config.yaml
n_head: 10
norm_place: "pre"
parallel_block: false
init_std_up: 0.0253
init_out_by_depth: true
optimizer: "adamw"
grad_clip: 1.0
schedule: "wsd"
decay_fraction: 1.0
seq_len: 1024
train_tokens: 522000000
dataset: "wikipedia_en"
Each number is 500 + 40 x the weight over its row's rms, rounded and kept within 0 to 999. Layers, rows and columns count from 0. Numbers have three digits each. The size before them is the row's rms in percent of the matrix's.

# layer 4 MLP down (transposed), 1280x320, rms 0.0393, rows 220-425, columns 64-95
090:477547459486512470538504505496498434567523559521538505520467517458504439494438489440563487529462
091:548485501569479511496498514449483453441560476529476460538490549593544511528561543496569505496504
103:559470472502461463543490504527377503554544519513489485508557488533586539516572536517449481445526
093:523552531499519478554530496565433540560467550462501483593459422427534453438502489495475470485500
142:514538507455449445514569409451498423435524476516565558471439584542544552421527517522499518523495
126:519484520482514545557444507546494489503492487477470514533561469503440559511489517505500508447527
100:521471446507471463461489460469526495529546519457449470465504507497474530596527470539487489527495
105:479488479562540468493478516434456480524469505470532509520549526526507492516501417551443461449518
107:429488480515485456504509470576482500535502499425524417479495536475456498511523516473484409509491
098:534494525459485468480546495541482493494528529531523445547554529577511486406484507492455500442510
113:474453552570443511527421532461472405501462518521590545476553420504495459449563459534487530506532
096:561470555541566541494494553521465500544488465471566493504547454396504548443479470519546505469466
102:517473506465501506484472463437457447512433536470460546458522512492533431507542522504506499461526
109:449465529497431426567453490523465504506508482572528552511502460527454516472529532550482520549500
098:502530553585558465495518541574507525466581439573457532498546500601486451523463532443496506517562
090:448484528466542461450544538553562477503535480601475502513532493521495468432459489434478544451535
091:491482527559505374505493519530455517509470507432466486540559509465499579471480447500509515455522
103:505485560502525505473516501450545481524504528445406501462473455513460532481542564486483546491443
104:486521496472424434556429587511370558529487519504588541502513447467480492460573535486492486479490
108:559551491462451539530484447580583546529518502447457549526557458519479477446472571470501431513440
112:459513552550444448501454515489500439434552401469535576525544517466481430511507573471438495573592
087:516545566542473525513481501440534551503546539598526493462480557521467478517509553572458477499517
097:565495519507516528565460470494518557522548497459504482564546483460538541509488499488446540476501
095:427543563490480473520436561515503478431479543536525444490515503550426534543551425509459537517475
080:509515498540477470467529533482496496464494537511483472412486514500501529528499518561504507525475
088:536514471464449389515502560483503495498424515451439552540539544426464532551534489509514464484495
089:517534501513516486485496472491497531452512436522493490462567487481476544496476437494532483480519
098:492584489466465563458561484479440484456527504547471469527394534563468552505597516492516473508504
116:541491523426469470543467465441550518492571503523627481514474509491539438447557501527521453510470
095:543580489465543442560533541525592590557520457497438480478443485499509461529505470492505447522465
099:381516446487571517444501505492501527551543474467533485519518500531490420474434532470484492468463
099:483489414521442482464550501524496505548481525491446560502494428505563539467513451515538526517468
092:580497467530517516465419478507507544472467451470458556549556518444503475515516410493548480484468
105:481493515484609507479568472503504477470488474501513491532409537514498461561527464531505438457512
106:484500448470472464545370467471464468523429448453564475512536501610536443535517500486519527573483
097:439501537547436441524527560558438509508551522414472474540507409476565554528503475523514492585536
090:522545519491445509547514513489525564539475521457522476498554410449535490546479404574497516503432
091:495488540543513466541511491456515501441562484476559449474529541495524570560483474503452452479480
083:437554442530606508506425529553504473545519546500509532558572499490494532438493511420533528471484
131:497521499491506523542479554521509432501468449541590472505447524475534428488439434446487503518504
109:535507486467496482429511464529463466455461496476445468485504494550420537506534552597493569459530
093:456457509434451513458530501522512472491494483572510526500530470510460499496500466481495487542524
104:474508393502504408515537463472494531499545460516605524512541437499458528503577530562447459439520
091:515454499506484508488532509473542497549543474488551532591497493429466462481503468458536532487525
092:479519510529557516463520540557500521493451469506548508499502526467428427463472531453576507530429
111:511476527573529554462447486495413501528542451507511504521482461490469511514539511513511495526534
098:514488486478506403433458497531521504511513511500441535467570496497557566476457533517531484500485
126:559505512475398427513486544580500474486509502488503503532485541470441577480554507490471448482512
124:525451505447511477561523491483413533451529535480483479452491508442562592491560512464469431518549
101:453483485588488474459494444498464504435528573511448504472565515520476564545476500543446513480534
091:555561493467462486489411534505525532533511463483500470587551514477506539530503447474490527499522
087:520447451482578414479487481454503456574486443493468519549534533438505452471453503468530505486496
086:528377486555537484478503467480539482535468448467542462510562490455503511530499474433471508498510
085:467551475493522557507469512484462543486476480497489488483566447487528396556502433489462466496512
103:506477550465479506514439558446496438491523458507422578471511501532515471483481528422560525602503
103:458516494436539523449479512546476496476487465499449531475497539494506505446516481535496442452438
105:486457482555539462481411575534497544597466437587495464519511453460550504570504453462500430574488
103:560452568487526502468453575485451525506490505544599441514420546471520536515486472536535459514520
089:519491481476524478511537521581495462509471506502494528481476472481466492516492504478528589486549
095:523549462470587552534530542523487434429472481427484514539507506500476531495470431395548479506558
088:471438479437515518464489492482579564456525489493493434464476557506513477468474453472498565404522
112:517545503491494455513530539491506466527451506513566440533566489593501497473524457499494507488478
118:464502464460484478477505515584503509479611500596486631470451492485488483520476477483492417452455
094:482544491503430522532436438477489569508459489528540498490502522494564528485503506485540505465469
086:504538500497482482543513507474507519537465430564524512557493594528468550480440494535508477558511
118:598450467505528586478435489564487520513531475521522500509505532538547535552487516508405447553494
086:457459639495507492508616518530540507590608478419518546590551424486513490492456438476567528402482
096:572479438434486517496473497527485521578510465488526517472442470497513494537486552499569584476552
109:525492451490458479541539528517485489562508490485496548502559467472510549487554403479577529458561
107:576475472480481495510509525469468542507481492483496504548519455491494552514553492586497550482539
081:486516489516482522507461524433488479497547459513464472517549522523572533523491415502530471471415
101:503514533520558447442464541468472458567437462452469488514500401506504543556510535536503555554518
093:466498494461566480469531484505524549555496460487578458509461572521540467465485439463552554518513
089:472369512492537468476506523522508500482528435514450506555489515419501483516486515498569544407478
089:526491507548471486510467487457500494490504507467471493462500522490510521487487504571504518480536
119:468439510501434540470536499550464528481508463573463528577647517505502424531465513373544532521502
117:484447564520509450474467546527529518478401477444522484457530470472511582459511495517474509440480
092:504500442494477471541455530538502506567526440458483546462455452525558560512484446443502531559504
119:485566540519508484453460540505479516506521522481472471461472479456517442517507487491528491542421
123:536516482562462396559490495470515498532497527470561515503537439512480528522498513494447504518510
103:447489475498517489529525411514489484564548562523521513476526497558499502500413534508513436521526
095:540504521505474493481470565543543528488421499419447444486529523461516475577487456514531447500486
090:540550524476492453527548532465534463572512509494503582544505407475560441501498503483497502485436
118:558563507513424473536538565470507498502518498498467574495417472539432537523543489494494509486536
095:469525445565499498572545511479500470533406488441459486539466510527533554556533505536539450504502
119:518582478497450529547547498495485458525456538525467456432493463461469497526558508455516498481497
090:537530496480484527515555524565490443488447470500491504521535497535457481475499475493533471494516
095:483521456451502399603522541449448462521454468530504485607482504533541449515526456510551558530487
078:447547451524541419485493548463534454536478452509448548531508520443483539484534449474535558464474
106:486497485486454380481475480490423500509540493495574527491563479496482547496521497518479515546468
086:529382567499516467467523508542571459562598552438483461488505461493490452542485486504511547511437
094:496496484534488482502544492466559472560540554442581471533520524472545532525461445488448545503569
109:452521451503517479507519510490477397533521515491510514457442554522464561444498540486456486560487
081:521490496468489439489545538502449508506575495560464504517466460488509486557388556500497499446516
087:505483472516503550484570556489500457562538486457521480531507493448485455486491473482497474514489
116:459671565489526435538492440527458444467504422521518476488540584448485435445492537557447504503545
078:471491566546590458480517480438568449562570536533491490587513466439471571503474452504503556438496
095:597510502469515460496454518471443490471455516441498452530564497480514592506494437541560478451471
092:458521519457475451527451518485525549553520504532612499497496519488498510510458476462455543503560
098:409538544491494374413512477432454611459528587481537558535400525494481458528567502516472450513474
088:484441485477441459514449484601460489526528470500462520465488425421538550501489490516499619581459
094:501552506510521482496510546527446454555610494599459529498439443529413542517489501503500504498555
095:432475445497505423524503480491481495430545469482504435453519505514488488493442448487534497518511
093:410479510519502495509471500492486451451484535474569514479465474501497459512521554525515548476544
097:479479548496604479478508569470490477532441443533506476553478538491477470541454480501553564466449
105:505531539538535461453464529544455489484471518524575451517496488459528563537546391547493482562459
107:476465491517491469465493557512481544524427497492524578523452466384459427495476480426457488508530
098:457451539518567531502545467509521507526585491480514474557510477479491458497548409491470486456467
094:573520492505494439587511501482427495485469492549519568564504514503550535487561517496593552516562
095:470454466478530440443482473519565514555484548517513554566453487385510475444448464484541461498509
101:560503528475484472519464524498475519505496501448491437589571536441534483552513455582502498497497
078:469519511534490527532486475460549511476493437519513429460488540474520513486430489578455513462482
075:518460599459543500558567506562511417477561443462531529529505496482514524560478479499472451432495
112:536499502471529469512490515501438522555519529418533517490473499522492499487537482480543448500511
102:534524513411501449517540554498476497440467487501485435478520510515452429538544418520469439499443
079:539543456432528445524486511433429443496517520426450432526486603466489505493548530525510514458484
079:576490549516501501489435482469498468490504485455481493560560461426479491532515415539502519462485
083:419524535479573467511493492476415516500489540490396526458476466443536531522531517507511493482539
089:529517401401502391416520517553447481513511472526482452567551469459444568502508496554545490512507
095:553551476531486475511417527465526528579490527459485523498502504472544495479497568489491502499478
124:417495568499528446463492524521539435429479425491520469553488561516474480574539456516496450502513
098:480529488457574506483512512476527510567552529492503493548507463509537519482450559470505537424471
100:518486447508528493491453534467476449519467543479413521452420542560483500477498518562482511524431
094:507506476445568497518557538514513551496481514505500494473522537482550475517469469530474462474549
088:544452463438475536501540479491404478450544500495526517555481519529474503498517472479483486556485
088:521516488536540489434506500451498444434464500468490447513514444480500543568515449562517429504518
093:509510502528570468558517516493510467472490526570479551484502476518474495478537481480479484476481
113:478557477474483504513541444486476517479485506531474571540505519492457490501508564506514520483467
104:428554454473477476503518465482549504508510530499516511521525516433466483519414519517486539495499
118:416439513480493411421477438530488483541516548485480516458527513424497530491517486503584516531542
101:536469490479470460560501504552514493481534433541486514508526486440508505559496472522500526476518
103:490480492559479520504390452521513480474497451477492478476463517499538498484520501493541514467555
081:542496495514438565582422526501513502574475513475512471492516454495542458515519500539537592528506
088:458384519508574487555468543440472478527441458545518438529509533433526480448480532520485542395533
097:526500530490508461460555488476590528510503534495474511564423494440493478548476512510511469532518
096:583518505488481531499496481520463483478493564482474477506527475492496494481514509481561464463438
121:565462513517520438587429523583511484457426539472534446494509468434406533400513517505482476462485
084:542501524501552483467428436434498493621615513505500541615548531440533486504479525490438531458474
106:487471486542494478466492512464493566469497502562472462516533542525465455508457542578468534464518
105:527503493492546444581442478549500464507470539444457482445481477535543503540558552517460558548522
088:503478480474503429508491475509554523547482500515463463507511528451505501492436417486544505499450
085:474434449519538440507564482448571510553497527547509481576468507473503524515456520497527520443564
110:524544508516524474515501510459452502490517510504536517497493456449490492523533480544530504492494
113:435488514499425519482489478472526579480498492540598459482548479471545529523490421488482531521506
079:478505498535492483521453521507554528505541544483474456516515508421512504504465482511494504522468
128:536488530538534543561497422508498503512459553501515517493438579451469438434425529479453504474508
113:482555579481580472507464488479499511482552509476453485519538472529500574529512504530479527497530
083:502514517496443487522498509512438513466473468535545502532531528526492486507576487485493536514510
143:501549537518487514498478523468509486495475495512510540513515524455411422541502364536509503528506
111:466420557453538468506534518513480416496518495490547506475485427486503540453567439507521489528506
092:494490469492571506507577465462514498522520493486483548422449528511457538505516525493522534484520
087:479478466515528482517464466605429556536502502492518523572492432480462425437500503417425556449474
090:469481482435471445408511572491463624447514495471539454488509487482435477508544493528443515525519
127:428487532494501450502501560530495475504471468422476505488486559475509513444492524492538467550470
092:554530562492569506486531462548523365429558552475493499496600467483478425507487491524460507449474
090:514458516452458448474484491504444521465531495445469521424549582461455540455453495486519538470479
106:546529575508422455485506546518554490543480471499472446495509409482559453422466510459457432528482
084:532470537531591474456497468457504519558468529519474426502529413528483472433447430451529523469457
090:521544531425516494558495527499477566557535461458498539507510466546509474474451478553516468440447
094:497543529493568452490559517482506552553543574474488488549502483529456470476482581535527497419479
108:509541474457523502553498501456444514470550496558499543536575477584506476500489404447495548495479
084:513537512483470516530497470484492557519520515570478472503448539529496545506473518570470487492493
130:501544454450516561443513520498502551454507535541555512489450545520538493494456534552529530513453
104:491487495522575521461515523542542429499477430507526528491455548495522505501495501494507363450502
090:545447555502522433543474526636494453460522426506554478521550426494506489502480512479524555573526
118:503531511460459498453533486527437520525544507534491468476458479476490487498482463485521504526542
091:479547468463506575462523492408504483492480588489436452547401493567518489536516510558430488533534
111:476571425494510484501465484542517531526464472625501555444562549594522543523490564500509525499520
100:496466434487499435500564462524503489481539519479522512484503509494428479515476555468496536532465
149:500511569553527480521501561460459492514559515556495488543494491490558594542510502516497474535469
085:498485502486495500442484552509533476586485507517525425492497515498518502446518528507471533518467
089:520505493504489445409577482432534496508488454458515505561500478563436478496506415504569506543502
091:500521493557466476501481537483542428501483541544550476526509489488521503471575494527533440534527
094:526561568492513440451420539477441618500539507518477520552575479486546527533565463457550447453520
117:490483382450504457523450551530512483499558463565493434479504522522501532534471491556482453535481
116:485532551494565474517438557553464430446502516529493509519497481577538535511512488485472539468497
087:489509531573571462428509513501540448528472505542503515488559446508461448449490487499487557501508
102:458529478523507469458523445521515515538467489455546490497533512534458454481535495452465489520497
100:416538406507528517427464492504440517507487441477516506483463532471496490545530521503469469516479
108:438498546553474486515471507451486458497486470535486488459442573497509388499543555507493461460451
127:488542596472461484527523436534494504526512564497481474527463488443525466476569570538513549422506
083:533503497570482506454471450541513484511521518475552543485491560436471459546496560452426502556507
106:439437479527503542533544530461430494457481484531396478458523539442523517607474514564494485479506
107:524476542496444527466489436598571445538467493500539501472475517476489440469484517573448512499562
090:476517482463473493518462551582512462514437463473450525534492466537436519475510425492457432491441
094:479527499498489465492530495443486413487437501614534505467543447496441523489465457584456534533433
089:529517450514503550462544521598513472472476521516500507509575512470500463576481497485476524447498
092:486521558540524487477478556540506485488541498460442499567545510478549551469549542530445448429514
084:418450514530503482464508544518556462441517425527533496561489493451473471455519514485479526503505
112:544458485575526514513499519428551525511558470504479524422549500489551502401499480485483483527453
099:503378458517545484510509465564489518487481518480504475516488542535562513508493441537517494544527
089:586452562488492469454513506419542537613580476592450498525516517500545455563522521454528532442487
081:437491493549519472508472499479479498523504531448497519453449459483474517537488445548433551532525
102:465532564398484435577528478536454476568468480476551550464448522485544489492485496441479476541568
106:483474496463531459469525525511491443476438483560503480483542509611502549489510485535514468462495
095:466493487424515488449489463485479519489518503451456519457438488427513494438476581503429509514408
103:379515482428489530464565480512523491468495539502434538447464567538464507480516558510528563462500
106:495523525452465477478546523530523466507477469496469521505461547576436535494512455519572480448476
119:487476521503464491432476504532512463480468461436481417464503520527524473485478529484496503478514
091:495537550495475503477484485603482498546528473553514459498479494461545427563469499529512560507487
108:485546481480481445516457444526511447517514551497472559530460510500544481439479483451562543533554
098:429507525424570493463505507543552490505512498439490523490513463473493459519516481460471546470556
100:481505545499427472452498476465494482442444473472473505531544511481498540478458510452473461558531
085:478481514491552477497522493516558535531545531525503530518528541402544526448468536447494522422486
107:525429585453542433433454504459535517510438587496523450498512432497533502574596504546462519354479
120:510528463541502538473459501510484447576462542483409522522434449557504479525458483422496535517508
# layer 4 MLP up, 1280x320, rms 0.0475, rows 221-425, columns 64-95
099:558482477531578498498480497541418539442551512518509453476476518487473547520446558501456477488525
099:506516539481518517504510476466540435540513540477508541521482621523556450460536520458517522501469
088:486527487573468510423406486447528464438517521537459446493544465558481543488489547454479531432557
137:495530454526435515465468555531461516514493446447459536450513526484488498488506537510489527567527
113:548569504504405481549542485447486574513481442472505491489447494502544457508467471467522493530507
108:559487514428552517584507417489489484528435543491458512418538452493500543502418507462489507520510
098:548573495462490522481464411477550543483513511551485422461517548434505501466434560499404504520521
104:530448557500515540426473471425560555513504549524487545485513551465520540529516521500555536523449
106:452576517517501525425561482486538565461541404575474499532462527500463476505504541537505486501504
124:560443471482506559526488504499581510502520550520569493549456567491509493555518473574510549498541
081:407525548496554494450460511511552532517447494484539529505463444536430455528484513501437542521547
096:548533527584444510492487420486490535535476492515465426462537536460447573419460532480432555470513
111:549468451497479504479429543493474460466510482511525532493451545464521513429431467480541470563485
100:472480423527494469502459530471508583534421490488582510420560586475523495609450558520535549466497
075:512500502498530531476453405503544539473592470561486460568422448515487496529433501493473459536531
105:495473506506527536535424472420566545478485512490576560501536498520582512496525474484498511571517
108:518473416510556543481472529500532526510507547556531500435465544455496505558469474526551487508540
109:521543459589508529493438433450503514532567568465515503490494508441524478456524465508508508482459
106:479525526505479482564494506468540500521472459491532446522465502585526519557497472473455514450530
105:526540463479438512458523470547516530494445527462414498499463534511502507492451494461508509509548
120:488502573467449505444499534499454483464550493509450459451458485581546598464546567517437458468550
108:527453528458488492508490452438508571518448504452555463553515469514557529491515556460402496519516
099:503478516497507489495485481539469540466515578455500507520386477495512486444521505519592546469555
111:453578516490491505526493555532488475530434517519473491490545504546507524517495490584470547469628
084:526502543471525503530484442485502528461498534517502533482566558545518536555526505486475435521451
096:564498434547439530536437512500594531527444472449523478522452484502459532528497510493548544545561
103:496494568523461489496453498576461502475503482547525477528460473456472539500556481431520492500457
121:457475525516508527442513490489492546576504482529523471518457485469552452474468507502544496455520
093:521448537472425550451495490458508479506556502456465536438559494563420550487450572484496508518529
077:503483441491498589482467424494525582525517489580485533495547577462468488474546557499429487462454
110:511455463447537521489468441552524531493480535534542412436397486515516537528502457446507481569563
084:463527515518495481493488522468539479542496562562519520472485517536441529533489535552464556466521
098:527548490492481510528503505468519479557516523498513577549482533504463542544481483483530518487506
091:551469507509541525464588496560503569494551578533447524459496496429469481481497540530432521471574
097:554494445554502462510444512508468477483478535441540477478509483505433445519489502514501493576452
088:475498549562445498486531445520530430491520506495520389485521537480547503456433508477483504533523
110:544460524454478553498494497454583589447448574511507491510452554511520495487443514493518562481520
078:508550521519492516459522513548449442459529618504466537479527609503478553481490470474447514443486
127:551545505467492494498524528521498538548551450468527487499479455509544524529560478484520496469435
107:426538465479475526474515536503507478504484588499521454454484548551453457414396545539475580532444
092:530516479487443485522471438452535542551497509487494476428468482444498539489540527533428478455545
104:513493541485566529546593498494480523503520464439533498493465499475540447508475539459447515440547
076:496488451540499535515543522492504451439490510578393487431519417536467536481486536506447515483444
078:484489546451427533489437489469445455469540498536508534415549556525502516570494552539374474424420
109:543481488471490543529440488528551515475495456506467456455488498486497493534502499510534503481518
097:474496528482507489551496364432560533552462587567523471519527466451553494475441538443476537477592
118:509463439521478479523507465523454543544522592488535453444488577497431520554465555544506476497475
119:497447507502505501474426522426556509472517476515465496502548400465442495488492548523483556546553
111:506566504516454572586507485500550460439490566587501447433497470497536535459590528546535505465520
082:422482486525448513505580482528516477480556569539462424481443496492470473466519513543502559452484
075:489548472569392552452389470491430469400485534548539468452535495415450556485562501528555468562521
079:465557523491485541520436479560512487409514486521519432498495551605453570493448587520501492488536
082:463526470548417521532503476517527449526532526522538523506451528532526556528551517521460505486455
112:458489484493544518587502433557488494512472506536517497503500507544513511535457512500427469430518
109:545470563462556538480495510449519481531518524528497556491435522481525570511513510453476510529522
113:514489545563496526478521485464499447443469505542491444462474504447429564527514465542473453493479
114:498478526463496530493475477489514549505535520459485416490415599442517503508521559519450438498497
107:538528544519521525545483487398532507408494451440448552502563546477547514527532545540511512539479
106:503539510524551481589520459523527540542424487528525461498453434478458428525557509481485459580468
080:501544445522482483477484536452473504452457575570423517424443551509505561475451505523456458476464
114:537489468483526550477524485444495527516486496549569581489470525473448500516530522463497604425510
119:509537437474524499515415487517519539534505537520545506462495502434509489473449512448532510512551
086:471483427533500512460524524533461460497476537484486476439505512494463461556605584555531546473520
089:436452535547427544474490481560415481484541428558468508390560507451446462496546591500530474585492
120:541445465543512545578507502520475559527566471511485507455537471452472500518468493528538467463420
079:461593504500486539540480543523487514502529477515536467537489552524481436534571515573524482527511
087:513555487509531557562480517457456449529536495529389522469439501511497524528487479566387448486533
112:485487451409521506452534495549528551523482529554512539465429569504540524495452483422484424537478
104:489542493505479495504516401550466460448524570501510498420450487486550538481516481499432573508534
084:444534521534547518548476511452520508454477496534461515486548455489473553569507540479442488479462
100:497501500497467467508442483475537500491528470445458520501529486554525538484519495525462526499493
078:442548505526498512577451492517507493496493519523457385441523546574450494535556610605473517472471
078:471553494537474524566516475482481516411489529587510448515470483485468467476476491497545504541514
096:478437470487467476487459515466473487460531547563438510489544511549489488504533577522449512460527
116:452451473485500528525515484459504553479555599450422461457457510528433549457483511532523482485504
121:524464479558529515449520491498527583490469499466565586522554552460451467508490538447508456570519
099:513534530487503518489513491521564501487492525479508438481457471481494463540426504478499501463415
117:461553519501462526454425528467500466554502452496557498532440568512481503496549524493518538429431
129:431485458527478533550491500470455475498443519426502510549459537506434552485445492529436569507495
108:427475487507447471479486427431505534520455535536572463452470526502558478481551510478486475549546
092:487492489466549551473546475455489474498543526526558615510488540595509498561528509510551521524511
082:481571444508551544480471522529454476422558554582520445507489515515445522495572518494461437452494
117:450468492492528561438496510532482462493635527494460494448443483487481484561540520488476426491543
091:577445541507586536523485443481546495488550524525501495461496535428523578475441491469444441491435
121:510505495566546492500498458470498451485582451500411532475463491514539539480524580548481492464506
108:471516569521493550484473465489446524525552494546459486459433546553557560483531531532492499437543
091:472608495534472487551369467510482506471479435502484486533538519556537482432431446447553524570496
081:542521419517484472474503495436509469447540451512484507463490463562481481471496510477539542503484
108:483440485493466509472538459414532495480450571581444511466525520457523535531514532583502451456540
075:510519462541481529542505556578443468433413516542487509441488498493429498547584505513492499533472
076:578498562539487520575486515432511437468473543491469508487495487509489503530424439515458539549547
103:542513563485496508539571443542498470496515574523497530518482551501450501495533500463464519474511
083:500515504479462484520436475448551500453503545469519467506564453513462533477488521493544593493474
078:548511504472430477554499478452479546527460578409485458447557443468476441453529526548534479560499
114:541546397540458493518507450470505531577533509464490506523443455505464544470460513491506501528482
074:503549538546502505481478483440513468524540526546475490458584503503426462484484450537567499508502
079:453438529513477486453501466464519534445487496433576462486384528531470460510439504521494490585531
083:496526448558492506501504489476590524504517441468507462457464490598510481481524575546545435518539
108:500572508419423533551537537512500482479541491467517505409497565554479521508522591498460525455506
095:432481473547486526496437483495508536491528533485465538503506465506528503548539518470498511497527
090:521506432516410484432488548519543535405472497479518456389444527454504465503532577518490474533492
104:511520459495462491488537503493578547468504470516525526496495525476544556527457510446558532535529
105:491518419462501539532415455515441476480568547519469451475512523526505508476496480550527510474537
082:555530501487503481487505483546537562460497567460508537537476516553448504523457438478526530475504
110:490544522486565510394495502564477501473479506503513430485516462526483549471514487515498564461560
118:560473529507478549521444471498532502497529504530556513470521521514524526526548531519504546562420
090:524533514452442495487492534484552534468446536487492489393544516486505530485459601505465600553585
096:508477515473490520455517559485518512463531434502476511442475515500512537567515524516409557449492
079:477552492472505568500485493426427476423627506578501507478507490409536523497526481530546473558527
080:394566553590524464488495489527517504475523512539517479491465495581449470467459497492520525523424
108:504468468491481496406462514469420484521564559502462504538522452461510550524507558526530528497560
078:466567499484483487515525426522475517507504442548521456450467428526532464451448533510511452578471
115:508555398486498526446524478493513559456449479488533560475510505522486503509497491555521510476475
104:481435514490539521481509508476497436448462542474513511490458506532476533585553531562456473481549
078:450503530521573520548543493466477569528460479514531538513521487496536500545458552502549476514561
087:500550505498526526415506500503516504545493481527497455508468476522500560423498520536512492478490
083:491546482509501539449498495536528534411455556491529461498492528483459566498533469504546556558483
089:518443431551538534568480463560524486533526492529546424470454485496512472569573507571460500524474
082:485495497481429508442545507519493515441493550555486464501537482496410494552554491523530579503461
125:475503438540501530531493534502408517500503550521535554483516462452435508604551439593478502453517
075:487522464485469518513535483565477521462464483477470516512490477559463479438499529518490526577445
097:545524451549475483526492457483579593431536418503500485508499433448462558560481548502502456540489
100:562509461524467479501482511477462576496471497488527553437492467493457469510447546486553478507438
088:462479483470541524462452499464523522449499497490512418488522545486481581497474516512483558404520
092:440478485533477533526489459532482579487486443593520530533449523558475497458488502512520503523491
097:511571480468482501540563484448565554530493473520536427507538527516464463489560586512518505516587
108:561494536552487525507448495448541542451447488540494491497432494514551546463467550488508478430470
111:545499531506532520515433565390500483477550525514531515475495553518465560552472481552521514438468
109:479473547520510541445536475480543568437543523530447491501503487557502534474461532582572558519508
122:503450520519495541485445528454503446448533551551541452395516512584516545560500509464521521563583
115:581506493560474544446553430443552512500546553504510496486471499523472518545525462551516455498511
078:445545456487475542499569449489476463476486526562467536513443540514511466443471496516499463525531
079:466565503516505506553493499514548488508479508547465449469524400546493470475556521512524490568539
094:462509497467477578454512425539469545531541544584480534440471511513557553508558563489528513480489
090:492465492561502466412498483440534494486528540487534503502534487546455518487497507470465548504473
120:552522521464516551507557508463486620555495517591549553489537547468529525428516527503479482436472
075:552501530485506517563489426460505532408431455496501521464442536506514502475452517503415492567490
105:516522492558454513487457532476570489522418480498522512516481511392483517499512521487454471495424
098:489501528510463513559492509411511545505497501539480485524501446534415460516473471545554508464445
081:536472547468499510570516459539525518464467556468477493507486546515487565546477533509444504609518
072:562498495491540460496464496474588588422480480479505456482391448513507454446492474477523482522584
108:548502542539492497538465469517523471481520505536524527412482495539534522528494479471477546554417
117:522503517480570493474528436475568548493558587560489453436519459485520445531475469522511504508527
085:604489569464464529427565420460441520424513527526442491419490535509479506491499515478495496480557
129:480466495463517514443473517492476506522533462506512480523509494517494571515483430544494542588530
112:479436547518562476504497433434485509515496464573533443535408508462450514421482556565494586515521
091:486439518524539494470486491496529544447499512556505511431505514490520529506486505498563406452461
131:552450559546511537499455423494459480580422532469480533475413537461425548471458526563536504488452
116:472525479496459521512417529465462477447475446512529494435516541569456540463533501480470521535516
084:439549456464436484539538497516622514467560480531502422470463455478535495490540600513451496526473
079:476478516497476528485534496524498478492514552521520489480544582562438541506531481451486493441450
100:506610466525501558499481481512518459511572595531467480450462509526452495593478541519439418531500
128:463515558567491466529511517500505471498477429453440505494519541530535525471476542521498548531474
090:462427506504550505486443511442489454518498534509512505560447574505450543498593496482479422478438
103:552551512558428539454537521441488539445446555512494496503455582450443486507539526587535597495504
103:493535488490543464456487503432506528540552508518581508481499501516487534458517493491498549452530
074:518568511559532507427451518445499456543597546508487519509512523576447499476520502548508521447438
086:442437552492547557534448493562501592487516485499483481499447426438473458561554556534480554448483
091:559462474473508467571461506513493580502447511489531508510477435505526523536510502490536493592520
104:493513424492472525436522519524485505552497522497493505469366478480507480474543556453472546458488
126:489514486510439500494481451495422520493508602484438461447482504502481545503534559603492477483532
129:486493469449482534537502501500489570566497488508467530489507517537549534469417518489498546572500
105:541498438522436518454557468473500528497476433480485490462484508512409534529475466522549576466496
100:466467399498501480466491452522519547523565435488549489505552427530483417491496487524542510480524
116:488498476515575522549459522460527527504489452488501507534521500510507551512532544560488495476388
086:565490400554520546472531456557465492466540462509483475490507480423463518503488490545539508490483
112:450500444538532501541479475443451506498498492505509530480451530541569522450461553542461472531490
108:518528509473527539430510537504465467499499472451536544441500517434536534473476528499458505487505
141:489438462586507506467481541488548547462509571524508439488497531476572525531423504482510471568469
081:499477504496404493561429459509512540400549395466516495493506486509471479479488564509426497548507
085:466509430483498585540498486537520515551547500566465437448509494543506507505542551544454492566512
094:485515442477536496548457478526438469497469498581569498406496497552472526513450472487488499544473
082:473504436496537563557551571494535517539505543530546544539464495514472525510551518522398544532479
119:557482547545552498592507464458487508533499575523462553491514467439501612442498564471471495470499
115:509513532540449502457528573504550464457453501467532460419531512534451585558468556542511563554491
077:548479409545496476554527510479562500505521479504477489417515448537571554546547466551480515548504
101:510486511437538538479485486521540508587447544545551482424461467480508479541501513567453558471583
106:622501480535520539534491485577438561497532577548466512444485483526510506504523505569471467497455
117:593464421539472474442521467474531519438550466521473463436513525416508475503529496475500555511438
121:483498491507506527504509538446627541441470595433560433512518498457501544476501509539512509568558
090:488543512516556523511566481459527552456522480489450553508487519524433624453425510523529490497446
099:515475426479515531494456507454531556521548530533555539512514503501479532438517506472513505532495
116:501529470521457502476529497448560529513529517460444554495469422613502528452500512560528460471470
095:515516470541536512531539481526467495523488533562459450520524478569430536504448487498496506482502
101:482455504468513557461518451505525558502513590603518444476503516477464507466540530502392525488445
084:526550483500445499475541493579514513484528501457511432495494585540450520437476531515500478504489
086:532578493541480487574400507494488518484493519507512469503481457495527503565513474482486472606472
077:457460470465523538565470525559462508416439536532567477478487449478499449559598555494452472545517
119:457448460625466515525466472512571522521543555497532405494450514442414401491487476545545523554486
093:513516496508448571478462508435497564484481497572506379478499547472528512582506547552451504518518
082:542449479528502538553410542543547466534476548438495438485494474555448521561499581538451477519512
100:535509503522524499530495510432521466457531581537459546494530537514519515483500577532544518439461
100:466471594552535560479540500421524538467554490534477558444480522453471543522466479550408564473505
111:574500482457478501498451491521494503507511478522436441485415488446488476477476543535431502508518
080:494467448473464522435431497504524578430532471542525523491507502435450495518515523492535432537439
090:568484478476499501424480433482486533454557506604535474501491520445497556515471495466517472498551
108:471476562447527526520475460493488508527519520584553556443502587550510507522512533524465488475535
115:491481542441447529522433541484447513522511585509539434504433491448478553546566505454523510512471
104:469518434500475520593496474477445482497496465521482499476523517502506490479479540575428523417507
112:532474557480455536442432525454588480490536496464444464420458456532537511549494551500402512492498
084:512502469479480521502464455472566492563565443479459500524492420530490541531492510487461491517472
086:498492539575510512478539544514484472429477517484509467525427445545486515507556490530480459571501
076:467533426492554550485494552490555542486415645464503520514532534429545495513524479529519454518539
108:471452497489461492488500463509474562523455501562571591521504550442482488521524476512526596579502
120:491435549517520508459489571527509483468498503480497510465483519484499520512546521504500527471440